Part of a small language model's weights.
Size: 15 layers, width 448, 7 heads of 64 (1 for keys and values), MLP 1216 SwiGLU, vocabulary 16384, 46.1M parameters.
Architecture: RMSNorm before each block, no biases in attention or MLP, untied embeddings.
Training: a variant of Muon for these matrices, 493M tokens, 7525 steps.
Each number is 128 + 24 x the weight over its row's rms, rounded and kept within 0 to 255. Layers, rows and columns count from 0. Numbers have three digits each. The size before them is the row's rms in percent of the matrix's.

# up: layer 5 MLP up, 1216x448, rms 0.138, rows 1095-1169, columns 168-223
# down: layer 5 MLP down (transposed), 1216x448, rms 0.0474, rows 1095-1169, columns 168-223
# gate: layer 5 MLP gate, 1216x448, rms 0.132, rows 1096-1170, columns 168-223
up1095 092:134138134145130142119124117167109119079093166121129126167121092173152095143135099100153122153122110100134106117144118149140161115156150161138192145133157106127130146109
down1095 097:131174130099138117138154132130128106157144097156134151115131110103095105094125131143168094114155177141157110132198158088169114116107119119141116105110117105115118124100
gate1096 099:080143140143120124118106128094116181137093105163107106130067111110185112159134162099142134126150113106117132116154149121097114106133160151112134137093079084126088152115
up1096 096:111104110111109102136146155128086153139140137120163118126140122141143096138072099129122181156119105128151111106117141104126117139107117161133114135176090116116167139137
down1096 098:140134131105128124168142142115118124112139140121148102097118084125125157145120115152120115149106129121127140124135140139168144145138144111122140102108155181136128099092
gate1097 099:129095115123100108132125157149100145116109105185128124141171124116119115102163122114088138098135170149089142130115145120143126165176152131192099171109168112167119131102
up1097 100:176137152134178119138123128149135112121149088115154112163119130100096119109107122138119096145139139085165137154120143117103142104134108095125102122126157148097149117148
down1097 099:103085124139143112105144155134134115112141108137157091110116100106087083116134129153119080080163132139126144166154149142136116131139089113152141150153155177133123134134
gate1098 096:121114100134097136085145130135079116128142147138090099131126143133128119118156168127116123106127192112161139098131137164103140158121099147123125135151174125128098153155
up1098 095:133127127135123122138137140149147133122119119108132136121132116174119155166083179136121132186124104172120127082125143097135137118142151153115165156140116141122164179139
down1098 092:161098136126135130120124125123147130152134148144104110162122113086107101131175111116106128120130132133149139110146122152136141149115126173139113143117144102135119116142
gate1099 098:116126104107141093140106141147106133151142093128143109141134176115122108164162132145127108144109136127143104111133110150122125093120145156147131154155144142128088159129
up1099 105:081119135093098143153136128118157118135128124166126090116113108150149146108133140149145152148097153106125115114087141120115155117132167161077132073127132085120170070126
down1099 105:114123134091165117123110102164142082144127138184136116191146104080064126105140087130152161146189081099128109131081142119119132121157127112147148127151098107130140111122
gate1100 100:090137146142075087154153129082095154127150113114169138144138123132163177150085163167132093182114073096141140127112106142119099117108108148080121118109155107118123070123
up1100 104:117119125099114099174127123118139145110091105108111118126154135139162091155121079104098183119131094125139127130134172145153130150089138140127095134161142098100149109144
down1100 104:117142066132129126118133112137117092174113156097135137149133101141185129169146096079134124077121133134104132133125131135117129121118124128137106114109130092159118111114
gate1101 105:087121123081086102128078120066119148140161130109142113118138190157152115142108112180085097137133177126184149112153113151135114134101139101115154122132141173078146125122
up1101 107:091075152063126133128136115101149139117168136146117157113130125124144096159135151127096115098181115143136152122127115121066131120133172133139148127134123151143149098115
down1101 105:076109153076120109129083144079125124134160104114128144135113136143119101159126143136125101143101154131158134120132119142083113152124160137137179132122105157142149111139
gate1102 095:140093159095165124112107110078114129102179120151123117127069096114122118152143125132136161150152124134111177126101127120114085097114108140113147118117172135156172134109
up1102 103:136125115130111102113099164099138086138159132110118101122166171106151093147114132151144129070118138114099150132160175098145140109154097154129147134120121144107075113111
down1102 100:176125160165095108167134122112142137142127126133168079134142144156134096133149122138137144137096104151116113087138088124151139150105157120190144126129101122128142145135
gate1103 099:106121151150171121147080162131098154129123147111118149089174125159122117118157131148124165152098126136156174067091090110159172100126153123136104154118138144127158127135
up1103 100:153164140134088152125128147149139128131097152125104134082110104074115133124150163136138096119150117120133165134149114125112103134121139174164132107101124097096123166143
down1103 100:091157178155141133139112147132136121116152144120141145101142147093110136142138127159119129091095143129114180062088104119143130115129131107169111153140114206102167158128
gate1104 096:137097092121105079111150128149111118118141151119179125138129122100131084148126149124158131130099112098153140138136080128138123146106128110121072103143109098124115144067
up1104 096:172122093124117067123154145109090160116144138138116104116136075126133137137157137115129151148130126097145110094136114122092154172119162117140130100106117131127115082115
down1104 096:086123129146132189145136127140151096134134171071115131168146152178081139089132121149115104124139115164103150133153143116181091143185109114112140126149133118119125161169
gate1105 094:102141114147122154120123146148130152112135138086158111148127102135107116119126119175113088134118153088156120125122102146146146109130107174134142139135117124132144129159
up1105 098:135125139125163069156128088122138129115121125170089140125123180120161115066109166189157097135144130126131161113135151148084147178109176128147117112160128133147122092103
down1105 101:154090168128090125114124145111126123136124130130114168104090154148126101131121162136123160139182099143101093160132121108124166116101123100071153118134136118091104153119
gate1106 101:145136091164108152162142095134138115145076137166085119124140134154161103128152078096137105133111134143122147088114105100132138113128100144150100102135117135117105109161
up1106 099:162170106107155208140135087123092140147126129140136112161098169120148113157125123076181141072144136156105086140092140104176153139106105123150102152128164114101105072111
down1106 096:133078105154134101122142162141179122129115113162129140097125117094169174124116113119094149184116170114145166133097139136139096087131151140138125161108137121163137129120
gate1107 105:117146107082112139119152160146135119082149108156109169131118127122183147116127124095108136102108118134147058140115171101165108105113116108137124130105135176080110147112
up1107 104:122133127106170127107124113155143129159100122131127129123141114086109157163139090117120144107094140130141089147161139106160120120135123104105150135117083103138073102178
down1107 103:161109165122128145137130136136130112120127183097068133114139171108100098125110090138095138106071155140117102066141122100161100153123161084107171149111134102095135120106
gate1108 098:130128168103134126098088154164161068161158096168131171120111146155124140102172112164137125100153175120145112145133151137143167110133111132097139151157140154098097169113
up1108 095:114148146147124100137146188168164177133113139118142094137130065166131125140089170128114104132108157162125148081158106128114112099150162129145094156127136080141152122120
down1108 092:155122176111141132129114102172153112109161147135148188153159143142075120127140100115165118102099111131121108134118134078081133109137143098141155147085135137100081117152
gate1109 100:087138148127132162109153147118154137150155093124112126102149102140094063137144114136134133116149162135122139154127150116170112087119146125172102151178147117114127127145
up1109 101:126136111150128073163122138126144133133106153144103139134116093144150118127122118133132141162116155108143153091140110142143132125137124146112120112158130130090132195102
down1109 102:127073156107115124131084158107133090147157127090136123127122160121138079136167096101123130099138155118091147177131150151122140149131126086139092147118141122160158146133
gate1110 100:192130129155128109177096114134174154121121151145134161131136135142107167166096144171133142169139096136137147102127134161143123065108089124099147144140153145111100153116
up1110 097:139142079151139122123131149123080166132136083149124108165158119141095060119116072108121144138138108117134106087146142119124132114104137130138112119124135125123114130106
down1110 097:170110147144149145144129156149191113151140133133129136094133131082136147150124156152136175171138103133117138214146140158118164122110127112147163177091169142131087127134
gate1111 101:104137138111136127112112139094090137132165111137146147139088133091122109178143105131147122129103142085126151097112123129159082150141098134152131155116089108148121115140
up1111 093:133144120156131148092147138157137123152097120132132124136137181167117167130108109171110169117128098148096091084161148153112164127137117152107119097132136136133137137090
down1111 098:152107110163130106132144117149122176125130140112100104105111111175151088181108122104122087139081104121107122157107108136127140129080207163126073090119109133110129072089
gate1112 104:096125099102139133110118107088098108149101129106154126149113108141119093117112098149140136141120103124150176102129123130169104098126120122147154132181124113106152098109
up1112 097:169146153168150157126115130099131117126123137127115142109138109115109144110140131140132102096149170160141065121146158143085124185162151110122136147101111137102140133129
down1112 106:106146136109162126106111143082148167156110130096143167136123161113125129115130115112100175127146164122106156161156121132114163098128127144152138167152094125128130116126
gate1113 101:092116135138137137169138116114139159139101098129119138118150109108104085099147102125112127120078128133124075144137117115147141156126110180114124117184164121108112128122
up1113 099:159125134103088138102151127171111153146154148135104154167133174154098117113139130135134115154124150079130102127127152156174111156162110118144126107109130126144132117170
down1113 100:149120129154147112108111182106149170160130151185167109102136119087113137120115119146142130142098126165162108134134156120119134145144134136157106155113106138118137122095
gate1114 099:120101121138124139154122100093135122123095117154114104113100101161165112124111144126126142127128099118154152065104149116100084119125127148133089150130115137114147102111
up1114 096:117161182155158095132094137127118132119132141110144150120120083105118134087125135061137148140140134109131148168146136144180114139169139086110164141093109131137110135113
down1114 098:129134139126117120117175118169132121135139135160113132152081101101150095119157112130151108098153173153161142120109131093144125161121145148119072176147142135122096130139
gate1115 103:082099144154128160134123108136121129138114108107120104126133115122078124153149113122122139115110099107095144055138146099152154143176102152165148112080132118159125112122
up1115 091:110143121200135120093169129128125159134095114114134139123144146177111160114116129100135117118116133108101164085137144131107156114172110161148189154119110132109135116145
down1115 096:160096106125128123104134131123115125091133118137128147115124109132158114108135151130152131190154148143208102133136130138134140118087114114108151118164101133133149134140
gate1116 102:128093167106156133106123131123119158144121140133105157109114120119071122120099138140144134100116145171079146154085123145105137148125137170136159146168095105111166109119
up1116 105:140121164145140110111123169129154136143122139160140153133091129145161099145168110117151108180106105145102167167082133116125135114152149156098157153136131165144124115133
down1116 103:114064123175116137118114130155121155127125142132114129122141151089104145141116094130113147113160173140122105124108089127163158110130139144111171179154132127121108112168
gate1117 097:120118103146087130127136109170109133146139142153129091117102129139107090141107102159138131097131115115097089136134154098169074121123094149162111128126111108112132168129
up1117 094:104119135140138161148133131176155137131156103130138122159133131136141090158127151144110143136132121150153139107123132090097144102112114122149176119131159112180152148149
down1117 096:113166110114158090115140149146121154125153092121126120103133120118112097143132101177137093135145110153102103121106155112148072122090087094165109146161109127090085134094
gate1118 099:119115132126132156166107124175138144158114093136144195093116134166107168125129123163136146093142152088120147102142081114126135109150139147093104137125148137118130163144
up1118 110:138118141136188109126132112105129144159126118131126150139081129102121107142141156166114120129089110123180125149140130094119112125149117117133153158101123114162132123114
down1118 107:131119176133208109120111098092171134159132091132176149093084123124124149138133161145105113111120121136130109142161136118104113124157128092122169124137107125149092115166
gate1119 102:088130137132178125124154167186116140116106157096118114154141138171134158111172123108127124168140150114136095126120188142091083158152138163129088122115141155105121167138
up1119 105:094122183109112131141127114131120135127090137114106069109113123122105156131095119143133125126127112122139103103082131168166143103121141104105145093115105141133135129114
down1119 104:116106172141104150146114105137126114095154115117143117119156093118094153100083136116160120098082089118124145145105122094137136142117137096115115147124097092125169145095
gate1120 102:107140120138096119111141112098135100139101117160128113110123099107127105111153118163135151100109081133110118108171154126108117132109079099129084146164093124123128098098
up1120 100:140108108124091111083130153115098149170165090139098134152089122166113091093149131125139097139136144126135121150152122173119100128111122141131130102158182133132131139131
down1120 100:131184114153122143103087131138145176140102158085146131132142168126119080112120092141147120120141163139124113166128149143113138133138139104169138107115123132160137126106
gate1121 096:116154124129140104170127142107146118080154118097138130114157148129126112097139111144134109088085120108117133152107113125135178138128141178162101173146143195100137138091
up1121 103:119110142144121118149162094124118100086142125138099110057137145115144112126100124127168137071125131148114191185075130151140147103107121115162092171160162135101121161124
down1121 101:144124117137169130144059117140175183158113143151130150120169167145124124097112114130105157147157105134128085085127108157137124131111119143128162125155083127110177135107
gate1122 094:126125111102148119134138151094154125158149101110124153139122142147155126095147138133135107134089123163151184107127118152127142106131178127105094114123158099153133093144
up1122 098:114092149110106173105122131096108151191147126110169134160133142065127154134159145147099110147122100091098140145166145103125078125099130141141117087077167110121174142128
down1122 096:127141105124094143134134133148132135101146126120150140159164143108065135168135116147099123120117123158088137124149128122158098083146132114127131097096162130113134109079
gate1123 101:123130138123098144166143124137124123143153112148122144084146133124153148145143148102075127149151120129108142089091149154099091052155123151099137134152149113145158131152
up1123 099:094107145145168118128111132097143153083131098074137119154105168127122150174109082166136095124133203094131099127100119153111127181123119119093118081082082124118111145155
down1123 100:080137138108101086148149129111145159112133144147118124083118152188147143133130117129105086111094129117126131140078108131048102174145116100132166181070114128133111125134
gate1124 095:114159161151118109108153112138136160138104156126140133144134172136174176152144136142114071122104114155163152161135133122137086092147118109109141153140105156127121106110
up1124 091:132106198129169120159142145146136179129179140106166134138122122158110134105083101148111145095099145127123122132129125129151116123093123098142120152144087109122189137115
down1124 092:123101091139128109138103155159074123092108148131091152125119134117154134141137146143178098123182125168123164110126100108176119126117139138118123127139147124114130073089
gate1125 097:113093169106118112156089158130154118134144162134132126117135166143128121112114079124070103123100142181202152114072073128073124142113112130152095145137082169114162148152
up1125 105:103123136114121162116117150115115121114158156141117112105133149116133131156145087159161133109147127084122147173093138162102124100148134138112114139144105111169130101143
down1125 101:081088142114123129124099126119095075128174131121140135149146100140111085089127102112137117105125129138134131124150135171147136158115115089123136153166108113128151127132
gate1126 098:138157124131128131151159132174173122122136168139169121144128132139138172111138148122075131112141189133123117156141119122111125156159133151128085101107119133110132153125
up1126 097:137144129139116115103095109114094091143095125156121083107143124113115095112139119131102162097148159084143100116126134135134141115126141086105110133140155120118147136139
down1126 097:123132113156160140172139117089145140158132117117176150142168136133105200144103127155164103145102146170118157142079131129157146163124157170110096118153094125087152157082
gate1127 101:174125112086174094108113151117122152112143132145105144098127142116162119112146136155107165134105114140116135061078123093149109146132108166156100160140166139137146133158
up1127 104:072134152147093180092155125119177103132117144172119080123125153165148114129118164089149172124156145117129093177136095126151119123085147091094146107176115127105101147105
down1127 104:083128122132143135125110149185143116082092128116079164112109101121129119114091175130101124142130168091178133125124162139099109133099183096099080107133149128127168136124
gate1128 101:165157123094127158148123085170140101129126092128105131116117092132126127163155117083114145112112140180181149119128161146097134128128111153175152115119096099178162090147
up1128 102:162104172130133104081076107140086077105112133139108138097137151120142133123153131134135130122157105125135105103138134134180104146111137120118122174150136171077097099122
down1128 100:156161104140133115101102099168132128136123133172079166101128142120139117162077109112181129128107143127135155155134131111104144127104098134111112127125166133177127084155
gate1129 097:147156138124151135126178103084158138101133142138109116117145127125119094132103140137145133062134138121129119118123112085163163126165161132148116156170160121135132142136
up1129 104:098117114131127140112071175162101118140121153115154107105120120094135124145179124138144100148095121127107132160097148129105106074128087129116096080107124113128137091132
down1129 102:092094146128139133111073137144108086129100153145161132096179141113111125123120145107109118131113128113142149104127081116128072138137110157145122139148086122131170138144
gate1130 098:131134138173135101137138166115127180116139141157128143138146122136135158178160143134081133110090122172164179154134073092114126097126125129144109173116142125084115171126
up1130 104:096160158087148129138153131123124125093150132104129156171086139133143112081119108146129121153101119131130128100131188137123152125134165158131098139080147123127130169134
down1130 096:153175113163139109117139183120108156119083114131083171117106150114176116165157149129091081176137150128113137123162103155091127094140159111158143144145078123144145170111
gate1131 104:103127091111110121118145112114135108137118143126131095123087111077110141159151104124170107142145130159142091127150143113096149083130156098152094088106135154077120141118
up1131 100:129111175137139105078142158121125133113114112114130099160143137143135121083110145146123149130112119169091103139079097129131097095199118126101149135164115151150144141122
down1131 098:167124125102125121133136126133101124115125189117150149124127063114150139136114115138152143144158140129149076113110129086116114105119078092101080128113107117117144162143
gate1132 101:113126130137119073111114130153137087162110123155112156135122135144112133133152143125113163113095101142132126141114098107110129121137070148112124138069183150140144165149
up1132 104:137148134125107130120091129143114115114171115156136129089080132136116127084172116108169095170110178116128100107114120098118101120113154126130098088124131147103137100129
down1132 106:106123167129124136133111116138156140097147151170143084066102131134163100124155100150116170194101097136109138131145133105131126137140165098126095146155137152135097124112
gate1133 101:117082167181100083140123116118102109124115158105157129098128109089156126156115130149123149111163110095113120133122135141103133076128161111167143158120141113186111119147
up1133 109:159177134150144109123104149138141108122131133127138139137130134147143141102109145116133098131140097091141133148131111157137157129110153099132135115108147127139139134117
down1133 110:085156144127107116128103113087119104117150113113222142093114147156140110156074093136129132127129124122131117115131135121140171143126158128123137158100146116123139164159
gate1134 099:139141150107117133144108163085090119084128152132095103133137093147163144157122128135126174148126116084096119107137151148118141108114117152148114159157167130126146102109
up1134 095:129136120120110151117120132166143181137139106102141144137116124123094132112121177146132093119172122161146180145108136102109133132146106100148147108123120111120126139145
down1134 096:118142151107111174151086180130114122086153141102084154140178129117103198118137139130159188127147138129144166120098148090082117117092109113145135121123124129156133099139
gate1135 111:135149150116128150108171166137136123142133116117110082101137124087139110066133173108123145095175141161126117130143172162156121099097172052124074162171086095149103134105
up1135 102:134123119156097104144131108157128087115151167155125144154101122125108169126161158109143172113101120117122095124132092111172101112148146139124121105087155185081101144131
down1135 104:111120146129112125158099125139131121091125131118114161100107145164152086112143091116124132126098117138168135091110129127162176137118105130134132141087188139132136094135
gate1136 100:104146111121104150164116123118125113113150109117168164139161136099157094114095154130143134171129152100121128119129097156164139123117078093163124096085113118126130121095
up1136 084:149130194121152127133123131111122146150147160140129140123099110088108116116137156123136121112118087163123118129144163093124142123139144146113116127158109126118124170152
down1136 090:128151131137062139138144150124111131112125118085145147130133151160137148164098099128126145139122142077114099138126155157128127115113104080113096094103159134115112139097
gate1137 094:096135140112161123125113150111095136149061124088161118100132170151163116163101145133145096177144137113102115121099124142122165124106102136126152124115094135105122094140
up1137 086:153157126139154108127118143123137106097100147126153123085142133122126123129160155148184193126170107142171162140127103139152098115156128117118110148133143152108103169149
down1137 096:122155133120128131127125134106080125113109141108144091132092134147140145121167104133127082151139145127095106119107119152096147138139130138165148096126088126098144107120
gate1138 099:097111131110131148166125115096135147100108145120101167105141107139065109142128125157103113152110128107100166131126183140093121116085163143145107130132168128119142083087
up1138 105:150146142164127134096138148194147123122131109167161166114141115127166134159150123161119125127131133112133125115122090108104130168160097165126097115134129136114090144170
down1138 101:148146150102130128144117101141106118093094180155119144105150138164134118131107152176096109098100146119049110112113139121122129134140102144110131156107110129140128147149
gate1139 096:122164100123126151136168118107149162094156147116152148092156097129168126132094148129157116155106149137109109128115137085144167092133134134106163100139084134124144124117
up1139 098:114093129145121146164081151135147121143130133125128059117170111109127126170124135164083167115134124131130123098079157164102078125125154117121093116154163104103132086135
down1139 095:116182147076118147113157102116097164096156145150141143131124120133118137107129161117174087126121161154096124104145111096120186112152083135129166125110102129099115151168
gate1140 096:119148148095131172040114134065096120120126123127132135183135166191119135089133161117105096079118170167110108127156106116096115130141123147102098126157148096147135128102
up1140 090:135107143133106066185118086130102113107143178144166117076159100106133090138105114188108141144125119086139126139097135173118141179077167166130142136103115115140143095159
down1140 095:074135157093124140044132187123110138137125116115118104151070169132130119173129156103132098111114187126122123137162114116122146111127122123080060118137105134160115103122
gate1141 091:141124096124111147139130138104116105128159127131116120114209159121105143121142168135146177129105084157134145148095097132147116083167139112182110139159162142095177147171
up1141 092:088104102154125121120144156095139088132137121109184138131170174137131136105123130144125116148145091145136173166133101103153119106126130142147155096149150143119129128190
down1141 094:146074082117117129114115116138075154154110087132165129125133128122119110117138120173084121143127099132118145147091071118180085137174135171125131111125079136151109125117
gate1142 099:133136154150098170152130185130117140117110165136157110158123152107170127116104101143174131155152118116116143157119180112140131133107088117124133097131124134094109132129
up1142 094:116137075130130116129098122105152108164118121127116119113108080108148094123093143161068140121115126162144093122111099187098120142152108121135119134129124090160143124096
down1142 098:145120152149170110088122177176099145128127135120119159135102141111130116147109134101145155162165137117108141154164168093133161094116119118122105098118145131097090120171
gate1143 095:155115165131124135144081134131124150133165158118154144127094162093130121172126132161099127143113081128092114112112125109124118156146123128140149122141135116135127128142
up1143 111:123136131160151126109114117097138131129127165118098083110097095144137150082145124120113165123127151114124095127121138124118137120138112130143124089116128082174141082156
down1143 105:135112158159154125126112136131142123144102133123132105118078095131106112104121149107134158168148099099069128134085122166110143084133167123160112096088136085155108103105
gate1144 100:161167160111173158154095117078103130135140166100141145136127109118135122100085136132088106129127102084145098174143146122116152158132113104159123133118143118122133126132
up1144 110:097105139138122148089104087130108166144143114125105113176168145146117121108143131116122151150148109105122111132098171115145125150094098088097168173136115163127184124135
down1144 108:097166125162113139141150111143141090113089148102142111111145154132139151133160139139129108148165136109088100131097159142123131133141082108108159158097145146150161106103
gate1145 096:091143140111122153127177123117146129097141120127115095121124089160134136143102141149117153083144094133126131109169164049083116131074153093094141121094135175127135076084
up1145 097:136115128163077092103108123089146156134112108136130123080123138113151115149133110122122145153109148187099142155107131150136123128153091162170137119097160120099116113138
down1145 098:117176115168140118110117143100151108142137077139123129114120143111163098100127164111082139121146127135137145121149128094077098130126150161141124100155116133170120131066
gate1146 097:119124123124109151138142129115167119099117103134128150090176106111103089118114124129138144132093091147133102139129136088145116153110160100105080137106123101162107138171
up1146 107:166135127126097157084119121095124114111123125104135167148127147141135103137139168118168086146121093160187113162106143128124116148133139087110153114136144149152129136107
down1146 102:180164134096117180109156168117145121101093134137136124135127114173154145121169163093137127130152128154131098131111124145085125115116152117144156103121136094143139164133
gate1147 098:114167190160124158100129158155140140171117117143159130128141105135136122134148158131146140112123154114138152130138156128107139120161141147134110125127114097094141140113
up1147 103:142102157139143122102075183112125103147159178117133140143115118141130137116119134100126125115127136103119153113156144145079134114152109121097138132124132124179171151108
down1147 101:111147131098085133125159124157160129104122123103141137127151172105125164124096127148159114153119110159136089109143130109106131136120122128124137156154115131118149112114
gate1148 104:141101145144077144150158116167120136118121136139133132065144143108159111117134116093132122117103127099164146161144096119161127145128132128145127118132089108152150151162
up1148 092:132130102139194121096099121141169102148144128134166121117133087134096114136138155123152161144132102142107141103091101098121096109141086182108107181154138136133147153117
down1148 101:135132107084102167139121153126149140131157139087121134152135091132082103125123085138157134160138164170146187120155109137127089139122126134122093170126124137127138144112
gate1149 096:166147111110105092163133148114117122127141111141125153101157125104125165162130110122134149139106116120112104099134108107133122137139123106119087130130154113118083132135
up1149 115:180123122100141121165130111118156131122105112136137122129169155135139113096091131124157149112127105108125126159128112170121138115124173091128102129129131111128113120126
down1149 106:127127140088141110122085093145168118126081101119148141142169109149112090134113092119149172114085139128161122199183137147115117098156139114085090127126128114134141108118
gate1150 100:138135094138140139140091119085093147131134131132109110143128142099143105139122116124114129120074142098095113128151125148119103138071127159138110163156075139105139110155
up1150 096:122127136161141171125127101074126153140135158089130124151115107107151107139117177110117109150096122119094132139133130145123103094141161134106126098110151135090149129153
down1150 098:137087155116127127116169145167119086065104125146147106128141113158096141116124135128117151123130111132192105128146139084152147163126119132159119153130138146170100083099
gate1151 102:167104152159085161107116122139144117101113127156162147119124116139128103139112106122140141110130111149154132171118115154139086135086102131060112165104179137171115128156
up1151 103:134122102095143095144155129155154106130130156141117121130134134112104138115191127157129093148147140150102132096116131137088118120141121137171118095120107109122132154126
down1151 102:118135094146121143142104147103183084132097159139136098100109103157164135129113099172150118121150128136157125129138099122112073127112130162105147159155161143118123113130
gate1152 101:145102145144126136173132144100113120136156113078117146167116067110160153144085155143131125154112091114092108139102110149089128104093112159112102134152139102117174117123
up1152 100:099158141119059119143101135098111161107139130126140148174108107103132125106155106102130120081121127134145130113166133122145150147098174083163126132162082141109101170166
down1152 103:125159098125103142105108153095170147125115124147159138130127112119122097107136101146145124129140154154189122155092154154167134127147181123152142107110149129181084125119
gate1153 100:080118153138103159143163114131156153133102109088132109147131142168182165125127141117155140065155138146158139127115158132160051153144114128144089108133118152130081116106
up1153 098:107118141099136158132142174106125134145080123104139141160139138158147129129103131105151118120158122155111187092105180156139105125170133117129140132128099149107109162097
down1153 098:140095138162163075119134119139092118077130162110150121185144101106126115139136136131098129160099120163105133127145155144153198098141148099064169148152128079080164119142
gate1154 103:152145115108129065140159125116159133128180136114142162089146146136134155126113132102142124106131070145149106131159165136121123123108085133133116100110132137139159115128
up1154 110:133140144144130105111146142138125138107178121143107146114158156129157116123115142121160106105123101120123109103123152135139139068121058113126133114126127138115168093140
down1154 109:116104094127126156112117136120068143140120161101159113108162128121136119120158104138117130088135146119092139064122149145137136123125084129145118127131117133117134112091
gate1155 099:180116162131127165089127093093158112133125095143087121116164104160155129118105099169127114083116139124127123134112151093117126137111148110135142154109168148125139122131
up1155 090:121157153131118096124108173154049152135090169137124076131101115104090147137125135090105135135160142134138091102100115124109110136117148102097159095123100134135076122137
down1155 098:156119140153158134108122109152116121159082170126103101141147122173144159154088121147128103140128159166138144104094108121102120150133119114109178129101118149133120109174
gate1156 100:120118141158108139157130184166170125122146099112137131146129094093121072144116132142100131102089120124142089139118092153134112112126144108130139129129090124113142128176
up1156 094:124155133113107124107145124142164136115129165125116142134143128138119131131163108123137147148155115185144140112160081147113130137127084113124173126141119138154145145130
down1156 093:122113114100121140150118180125159127105130123124084126143129099096105095090164160129079127148115127150128156145141162126159130097119167175116119141165107151116121139149
gate1157 102:078092110096119108122102108147133135140110136140089069108106173123124099121175125119138115145137145145140167134105121163157124113193124106166089104129166134075097072156
up1157 103:095110116086167116120136201118184144179115085106152110152081123116123106135159109117136121098109112163145123176121143148147103101132166150135105153146157123104086094160
down1157 103:154155168102131133103146099116118127086142110111143117124114112104119144120109141135139133127113135129136145134098103112132154084124196086129148123127118143129121129166
gate1158 104:160112138119148139111120085125143116173104131118096149083118119131099144091140136118096136123147119143135131122094122118160094126129124191136097178121120151078146158139
up1158 102:145176131114168093117115123135131141123134128124113139099168144079131128140135144159106156099168132084124101141130115151117120136098110137122107090152160128142062093147
down1158 101:120071133139106111121139106150113102155106129126183099133138160094123107103093096162104130149165089119102181150180101174132126087119104139135092156121099143102160102091
gate1159 096:180159119057149124131138143125102142122126116152142128117111139134127130136157124165133136167141167112103139092103141137170097120073109167141110131138150126127182122150
up1159 096:171124134091168133140144101131094139096153111168112137144098135190145154123125094130129114148142109129119179082147078132198112114065127141156147134156124113165170109143
down1159 096:134149143124118122104128123099119177113149112146120103116139139152119119100145119138136128117121097125104109162112152159172131117104143179088137134115152120131127121148
gate1160 099:144126186104112106116148159149123127126143132156092109134094124140112137127089133129094093117144165149132109108145155126108136114136094118142123173107134125152156091158
up1160 101:102161080147152126125097120105121160157129100093084146177126129127087137120112143102113137163136128143126128134143078119095188188113143113141154127170120142123110189135
down1160 101:129103049163134098139129167140141135127145083099111158119119131159162123110083111153119110126122157150139159133163131124099134149113126134131100122156176145110110135144
gate1161 097:119135107150122159140129144132136128124098159124146072116140158128110092126126091136139124143134156075067098124123130140127127174130092144128126038060115121132142114177
up1161 110:152116148158094106178146175078146133137106135125141105130170112109099156132204114158128179119122134140139150127124128166125135147113098129108084103123113147085136156189
down1161 107:106103104130104112135113138150160128150117143119157154125142144140149198125136139180136106108119097130186166165161130080135104129123129084140113157173142146118162116112
gate1162 090:147152108140101171164092139119147135154134124145157105118104126086103051125098132100137172098141154142105161088097124138151130139123146158120150135149093121110117116145
up1162 094:153171175139122098119093136151145104138139138110142143147114155074057070090087121150123127105131138161108126137141102153083146085132130162109110142127177137103111152147
down1162 091:123099139142084125131180092116147105124099096111115100129114094155148123123094145163128138131158125082125141132121125109104115109144112087196122162105121118121140148115
gate1163 105:179139116109177093169099102146066132142107123090174076116129133163151139135126130183135091169114140165113160125134119126149116144094092153118124118124117137137173107103
up1163 106:133124141073140141159130105115109110150160120123142131062125107091126131123148123163118164138039113128119129159108122116090139133149099140104146134141111123137174148163
down1163 103:117157138124081146132117089108126179119122109133087138129145157178136123137110119109140087107168121115134116111166119105138171138139136101153157126090110172086136090163
gate1164 096:086132144110141140138194149138107133139128151129138136107157112149183140133114157127178150100102124145123145147076134119121099138087106166120107164170100166129118127127
up1164 095:130125136153155110150184150162110142125164159128145140102152121144163127135155159112170160113096124123142129142132120111116121101137135147106082128138135147137121132140
down1164 096:135155089110112107160087112136155131147091181139140093135119140132136141133111091114106116146118099119128126164109136125082142115105140139068127108127133157174131101134
gate1165 098:101089134123145126070117107130107154155174160079141152084168100135158084165104167145114141168125146142153085109128135150176149137167153115111071091094130127108110126152
up1165 097:193100107101147130090141134150114115140088148105095148132124120073146108095200136124105159172136170124100105105096114141125103134173115075120103128087137154111120138115
down1165 100:083151150164116107126102154094124108134102115126090114166118096121131097149128139129136143090114094092145138096152109087133139116131162147150146163087146155139120107147
gate1166 101:157123080175136090104137154147163138136113142143140099092112112121088123141165079152162152091140122126135115162131189105114093118142126108145132148071110138146095135130
up1166 103:113115141097132129111158125134120102108103141122133152145108092137145118157100130114078141109134098162111075116102116121114155106151141107155113135145164159122135135136
down1166 100:104083108122125088074139126120111148141121129151131155085120099118072112155144075113097133144166112144111065094125142111142130145124130107083123158120128152152065152112
gate1167 095:094134133107132141131095137120108084142154154133113137148155144115137074095172138105134176169141152133110076162122120113139152146110089101153129137142110182154152114117
up1167 103:073143119084146107135146173113085096119117193144107152150135110137142110096118129081160088132110167158093100174135159145142176122143161134140112132121159136130133051128
down1167 099:125144090121168168111125142179090166129154125148150158161115143126154137119131121117110107176132139152140147157159115145145114150118183133128147132140149109065137120138
gate1168 103:121112088140127113099152122128134129139166142107167184156103093153138128139116152157143125088114116152170127116168122129144186151113147128105166129124143143166167134146
up1168 099:115109176117153120118107139086132096187123105127087129116141101139115134113166145123129164123169060126130125133108119117112103125096138132125127090165142120133146127135
down1168 097:094074127132154126134125146147152166108162163116137132159084110166106132104102152133106121107114127128130107138148153126131136145157101097147140137147148129093132111125
gate1169 100:153123139116112129143104147087152149120121100152112127128095108105165102154109147108092169140122100102129130158105144119106143125095122114145133131125081129112131114143
up1169 099:132139158142122160139193134175124122175146111106119118129140149109097131138100114143152126110124132155115106049134164127144155120157099119140128144144173114157123128114
down1169 096:140134151132111163166134158160159169157153141090111157106105146065108109148114100147118093089087122150142124107132097124153147115031078181204157129136138131104151147110
gate1170 099:119109087149111127156177178160154098106126141128140149148140124149153101113169163159082164095154134149125149128124157152142162148106165148146121156179197121078121154092